{"hidden_act": "tanh_gelu", "attn_scale": 0.125, "init_std_up": 0.0253, "init_std_down": 0.00283, "learning_rate": 0.000587, "beta1": 0.9, "weight_decay": 0.53, "dataset": "wikipedia_en"}
Each number is 128 + 32 x the weight over its row's rms, rounded and kept within 0 to 255. Layers, rows and columns count from 0. Numbers have three digits each. The size before them is the row's rms in percent of the matrix's.

# layer 3 attention output (transposed), 832x832, rms 0.0153, rows 168-191, columns 208-311
111:091097151145119163146131089113156110124116146156099125157143207137098163160067081105127120096077125074081099111154121157177212148159113084093117144156092076136051139133131064161120163069154167162058118150134156109206150106184125152174117137169135140174049098125097169100132173104130145168129126115129114144204161
112:193153095139128133133099141111111129156183128167136128115071148125143140126118163103129087146170076154134077126150126149094147109123126087109067142122166133122096090107180152092094082181097088142081105144163131158133100140139132085112183092150107131092133160123114113087213148113153175126146107100144150129101136
105:198124077076138159158156157174129146078109124143133092131125111112135152104153086106069132157115183098155140148130147098129254158153113128130081133080133125134186086173134178134134137154088129121199131150130152074100153118105160104178125071083105163110157068156139094077152125137123114129148126127154095143127146
107:095127198115142150154137150137181127145102179170103109107112093069136106098138130117094086130131125134163177121101113126126181108136147101138104120153138163090109150174161183120088145088110116161075096150111116122141091119097134084187121091093147128088113121117102152110116139161101116127170116160093087166140115
106:116210129070150115108163123078180176080155150129079166159131031214150117115142082085131092075068068111103109125144077116159020155128188165184129106161166145153098133148115118069147126160085135150129145114119130130148143085087107096130131091098147132150131109129101101110150158103150140137104200134109129127170159
099:143111139092163112146157129129107182103075173141111094157163106052092138195104156125059101132168117158105155126125122105058213123090084123102112100183104129126109203136162095160107131109117124088170098164135112116116139081139164084104150156123119133096099097055207088158100126133105125110205149097110144118117122
104:148120182150160090142140119141130132171129150114082081154155114141118121146112123153126101091145126122115096110138069171154017211199148099113163172156112101021087129102149111139137127120118161105121196110140158085136144143134140123122166107132118124103089114107090163103116123160086091112161168157164182128130105
109:111170071122184107136207099105129113146143139158122159164074131124107095165124119101108092104054110103126142164176139098170128160129121104132120142132121120115110110125101156147087173149128112120110123083154112124151125089100069115126134166092111143127087116128118173146130166144112160092160120117125128168161148
112:162184105158113119168111199177132089179181126056099129098117139185127120125093103085178148145172131146126130057103147132144001082173103145105126154140071097152125104160138189152181145125137109123189098124119093148131106125102116133129177134122116133119208138097079074088161189089139160122130165142109076090169109
111:140100162143134125108064111144165035183142127085151129138106131175125170170170099121130091106068172092055098145156122164087118124167152086126141149068160142102115150078150155128084165132080163144111129105082129133119169174099125149134127065124127137099179058169139119112118140111127112106176156211104089116125133
106:199120165140155170083108118131180100168184118115181143132171145094126110095142102142194135145110093157131147115122129125179157101090115101150148125106124096163169076112153104076128139124096132141106153097166138141143119095154117115111161156077089126125132178125073112120118115146076113134138103143136107113136125
110:178101121109147084132142127069113156057149154136121127136213193158117105128116108055141199114102174111063181113128140161148095085119100062128095131179118098119116109113106090095195144158162145096095138145126162092074116099078141176153130071143182136079153153072148126133128137129158098145157128082109133080095136
109:143131133163129103172126126120125103111104152130185051099162061088138149098157087189100054134165111165142125166137134127154139166138115194154128171147147144109164110152159190143101143146153098121137171141137158172133136153119155150159075123080159082068179156141116172110191141101122092109067093225144046115111070
109:148088121063105141122130128137124145142167162150140081165133138129105105158141092079113134152099121095175145041162085038103000155113106163125117106082118041051168126169144178177090064097142051120154081119174164097163161092207171141184164114126155153111192135154147123103147134077114191121089133114049094147099175
109:115088121125119153190110119142111113143148145130169160113109100180056118097083175110155101095186152098120129101113113154117054159102121112077112147097045180151088124137195117153158107070087164130131094148164163070181179155137152119141140189162177099155150157144123120177135085124188132148105098137173074127179119
113:130120124059157111038101116122105101123113167109177103110148163150125160102103171134109147094162061125142145110141108157126064116132139125101104151054076096084146115122117125083112174134146124157136146189117186147143120143100130168183131135156103137160117114105177159116120113140166126116171113162109081118108102
108:117149088076164138113126061098133097134139176107117147128110136087167114155131087111151055137172103120161111153144071140122153161127201179094054048129136207105181159109186238149093099175160088149093112127123124107100035086107172097164167105150152071093156153093166132078074125105084110160122156099109132185080164
110:158163140164081150093078136072096147150092109116150123131110149078131096109189165128079121177132167118120133072152147111135165125106141106091091177133122151133124104171147137101128120096121086119194149140099156122170111141172112137116115140138113103131173118163077090087153139119120147113103093120089132140149140
107:083111069117190118115116157065128106069097159134135126174108140092108114111179170127096147156147125144134121128115160103160128117056109113119118142148184168145132096094139083178093163067077118162171080186130155125142120090075184132105123175111171161115123058128150180116119122104127139131186157082124121165144123
103:157166126130097157175145136085121142165116118108099157079117095070127147151113144121108140120135122072155091196114121174146255139094129138105071110117067146147154111100128125078132136119102184114118155092127137107126104131089119124188139112171106126125176178134106112109147147110094088116155110150159104131115093
102:151132108110077130164149135161178124127053143113133111093120133157143147098131125127092143110169123139104157110164128163127013128114138146144135067122095123120148181102149171095114116130106127081106055146185105160139128119111136089109094141097128111101099148089113094119156126171104163142152122131178115112125169
100:150161137100075129150142120181114131096090131103066144158117136173131122212069198164105113175193127135167148138085188153082023083138141103106109127132153186144158134117110160082126201118097085103170100151158094188117157142165164155123116126106143107150122041137128138122132084140148175114129156136147131142123151
104:164129089140121096158104147130125127117206107170125111146094178096130156156142136132095153122125125140105173093099161072157209109126127180144168124142154132127160115148203093118083110120141155102106080129127103151175161134184137137117109136127165142133141126109138127049085094136141097109122112173159121149191176
112:127131053136148159089114171119176075136148124109117146136122167172154155095093146117158095124134145165125159140132192156107130148129143077079074108132112067145096127085175129098125122118114114113107102138103174168118129167121119117104122122085056134155115110152140149123114158080188182142148149107135105170139117
# layer 3 attention value, 832x832, rms 0.02, rows 169-191, columns 208-311
108:095145131122067081118144151157104110136146184160129160105157104126117062139104132126123102109126163146114139138102110158086102171099179093130147146145113082086109135104072163085137124135104121094188130124100180182172094087178128095125134218146129146115128086094080065143165152094147155129086109139112094155009174
102:162151134172110133116105085116136072075088062137154068146202099161146085115095062135144152116084136165138149118073148136149156135136068144166171092139099190148141106133090127147093135138156091124127176142106171123152167082115163124174082159090134146111175140110094129103133158200165100127127084167089152151102183
104:088094105177149131171121093147157156107128160151113096121089142157149143163151184158147148083114124164118110104065168138170129176153149142156155145110078103112137143120112110157156112192058053136142182131070145127140094137142105097119082113130080132163102137141086100097155130076109148148183164149133127101164134
105:183158173085142121118134107149098200084108150074062116136142165141154074078089092098141103114131150101124127139106135071076103145136099158069131087194128129155092112187155105146154104134170173143091170112176158116133088207122160109091064060054071128132075118082163147167110113128162130164155170120153158143111092
105:178102101183138225129193145140170201127160083123145188122103213118100190151155154089167142168134125173070123159133137146156136084151127097123166074116152156127101155086166155118116143137097066178144178125098141133166149161125116109121137129196098116106097134126130139126152066143132118086153088100119096122149086
103:060057151190188164098169201195110145088149175165155171157164137145119172112172075152070079127127162153121063124152096171046171038130163039179125122081141102083132136082147071155055092130139154099111121099077180187170106115122087091170140139109133127124130108101088124053101155069087089113169165143134109085185068
105:100157160106119078179071095108128075153174111160072102131177169133126133141142133103151101157102135093156166149132118122168095137187178128132144155155163149099127090061111079107145153112175074117187173107121127131115125167086084123159121101102180086159124118089069160206139100122211186064087139132150129158171126
107:143086088121110101145089126105113168104081143119152109123111077141141104095145168131087147103071120144111122173106172151182148163058117216106136072165186188156101144174083132094094080106136096147112137093136154160104081167196137096125170121088147142103156118064154107082077128109161106118162102124120094072170116
106:136127153101033146106092167162184115148113126145140078144089117120127102118135170126168151075145150133140151129123150191053133080061102111136106099161061129106133141101153126182132092134139155117074092120054144146146123087069101108164137124119149188132117107160096098102142189157164149077171089154180131147097179
104:094095105162168095139184087156086125152136078112162112113108065110103139082094133146091146083082126124168180120154085106149110167092141148122113158098109107155098156120115125142093190091126158105098084131117111056141062134182160202133120097147178126105114098164172056127099146129164151099116147163136083163064152
104:132081134146107155112196128141129132099105144120134111143106160153153071166133115153095123074155097129098166209126116164114103154152173096135143180157124108135155081063118198176176154067155160094151108112074092128122125118142129136142126180142126122081112076063188193131141159116183157128178128065128158131090116
104:145175163126131081140098131135162156148124202108156108162103132135093130081084148094134159132172171086122142124114106137091119181111093160138112104133084126132148175134133160162125138146180149143104169162085078092052130154130118049137182077091125113124155119137130148133108134092148162117121100063161115121086098
107:088130123194079157125108187125162163108142094110134110117118142095094162141166143144109083116164130161124202118116105109091118145088127166134088153133149156083156106140089100068160132130147039185105196139155136187163088163171140132160145118093119138148090163143149176098089125129119165114091153109097143131142168
104:115129132142136131130055147111123149162129151183162095141064106116152099155102162137145116175132118118116169081129173093170126151201125136090116098125177121154116097100136123137156132157097142060159180081124143087126126079101145066082167134139089119184123119127085085132112132116160154144080095080130132132121164
107:152108175164143123130167038163151088126187086156142138069122168119166089176146143085145150154133152099165154196094153166067154177156113164097160101124172108143172153154111142142126113158082142090212101138128106108168074142068196091165111062160100146117084140107141180096164133098146148079083113095156097137133144
106:131127158135071131149185107179150169184155064112195178139092161134095137143157154092130137173174087121139186147069103069110098121053175176076150137101130127123163121100154113066122171134186136192101125145138128175092113175126130165086192101124122140108148106148128103162116143095088131176153167058166133167139167
109:069132148164103106118148109097182124117114151150120165069126173147136131130117173150166121181179137148145136138118124092079132163138123184107133108161106114095113152141092119077150115089095110176155074112142139160151113106135105077124062126151158215229134212134101123076101149158150146178077158145061127152128128
104:165180088099138149143146148154160127128122106137139170166161141104144081120119151150120147139159189194123159120128144154116117108195125066018124147139089183083101110153103125072126102199083098128204166135118160099126175067146137102190065143182086143102155090118104111146190087111126164108148165109066117133148155
105:145116093151058123152115137058129133130102101099088142165125152130138125134126153191073152127126166118130110094102097172099115102123117123117108071063116113139074122154066146159091082162109188095139127138201150143148147143158230116114097143136107200104121132154108080091101119104154073100147049159104126126118106
106:164123162156152177131151124096159157173163149158060193123083125121106181137164070124170118137135146092158116117124098116119122152140152084155133112163151117142151138111108193157152159133076113177039118139143092078093129164097090163147148106144104166133162156140099093134080116084166161128140102074126087173136152
101:152144133119119158110092103122208063112119127153132115124081130111133107142129108092162115143062139161160111130094178142201126185089104109153138093105176119126135106101158173074129114149119070184125125122076134122118175188149125201189149087180097096105178138120127081129124117180075165106121134099084116121165173
105:094151065163127132169160130061126089141146085122102137175161165103098179077171203100142106094069128089115151173086157117194112110152169125115096125156118144165138136166138096129135103101149093151152115079187135074116068118120086083175154121158127109104120151111098120178142116100116134141148144151093146152120120
106:125121086106141160133046171149083131213096156156112169153100137165154099104126108178130102129149102117166178134169170103166099164199154254135101147123115114110111150183102108115084171122030165092140172108101093130152136107131114126165105158177098086122140126126157060145151113114116179151165172127148074099137152
# layer 3 attention query, 832x832, rms 0.0252, rows 192-199, columns 208-311
085:117097160088113028130136120155115188137152130111099108064140100150105103148105108158092164091134120116148149098095142103126124159141098100139092156160154118108120120187098141112142138067094107155055155146133135170136144090191203119153194146129142203152131090122104110100109103154159198130149159100129110166111097
083:162174121134131125125177103110148118124114158138146118085174153092110196159127089137101182127090137127140158105103087088131148142130120118136142168152142095096106107167092131141123114115111143146112119150154106175113121108113100154118145169123148140134106150143162100146107163138074199146095114136144082104073171
085:116143099127091163114146119162146138114188045168123168121119091099087076150116143088154147097146139164178151140116169193063139154092144128127095134135172157111201091185104103182130129177166143184125101114179146152152080152136126069140112085156051131186117176129158083133114081107135133136060176182136136079166107
084:170083110098114116155115112118091152154049107106105154133073134124105110242176092100144150108106123075136129122128090114153103127098154138100102113139112166119138129134216118158090138101185109102106111075144126161155092132173070140102120107116142177126114144117140072118141140152079145097090157113147149106093183
085:145138113166161129088131091173082066074081176152168157192146165165178102131176126132156151085108149098172122101150145137098109105155121136164140103175148182095107139058109095118125101100154125113124128134131087177112105102124167068120156109176170162160130082100140161103095091096124097095119104104130117122056119
078:150145161155113111095109091112066134140157139125130131163103083102125146069103088136172179179137106113054090176139134143140149150099145159105174141057053190108100141097108116135088140106080145145161140070144158158126107121129067166126144122093091126138128116171155130122095109130158083097177115129102130078119101
081:114120127137170150076137149099077135165083194091144108160175144098101127191101136173127128088112111119137098105098142126130105165071099125144096155157128123154154115101084175163124167045151113129154136106158173153155122188132140157111128125142145103114087104068145120174114065139163158187146148115128119128151144
085:176062108179076136121056157119099190132153158151126087086122174114075103107147124100172126100115140154141100067123082096128140129088130137133152150140063148093060143173078160138186152132162097152110097120098115128165144089097091154076165147089194139136133075110111155096064158130119151119139139081113083139184120
# layer 3 attention key, 832x832, rms 0.0238, rows 192-199, columns 208-311
087:156122151103155116090160189101145182181114123172098102145173150102119128152066085113093174145187178167122119146129126088101144210128128123085129096096155181095094101130107200096153098109112143151176149120156108162179127144159178078163135100138153166196174153112117134121153093150113149136110160154111157160165186
082:121151109126148135116144098114184181093155152103117107126142088142103130100104168155125188144116163105152121089143113060179109140141152095167091183164158054145127122128114099089176130078176090174201113121120123116131144135131125153128135159125212152121077124131131126125155130123126209100119162161140074117139055
087:076166177138174112129157092202196089184142135128133158159114082082154053144181160120140072084111053124152170117131107134081119170131123077095101180135103097065186129184101177140177163138123128139098109142075150072153089152154124104179164176127104068163093102141182078184117155149128073161086128142076135103144045
087:108127185106107100108199127115094127129047095102133192181144153113096127132160116126117157114135120101171089148133117100062129143147158157163140126174071111155113137129181147188101154119118135142114102101118141159130080100145111126122126086155117152114172155139164094190144092135068115111151119140189143099088141
085:133166116097120111135051100146146105140182137102110109162092117072100162172169103085169142176140196139144121117178134133136158141181077201187128103110106116112093159115126148166080143111151148063152072171099193137159076131189139118172057122178161106129182110097142112150128095181064161162063113178139117118121166
081:168167127085142136123123160165161139115129185128111137147094116210168117162130084153142126152082141092155118167116131101092126163138117141120164091097105184096099057118082138149138138119118192118146183130154167069064091143098151148199094158136096101162098087172129133101105106142146148180110144155116154110114120
085:139087151135158162107198134132127116151188135157128104126166152087129168111089128161145147142127118148137086104149098168145114132140169092141124173120172084161097155138038064081156108097175086136166191130186141098206174146153173138158115079120161094114103088180101184166081074083160108166134146107110153092121158
087:138054119145186134096126105117111187106054163103074119083089120129100131135114113158114161169128125093110079064116135115098105135110122060174163115113138181124125093159073127148198158173160095165118117066092095114087137133128156132131138164091145117101146134165178212108164143138137135138143132102127093177105113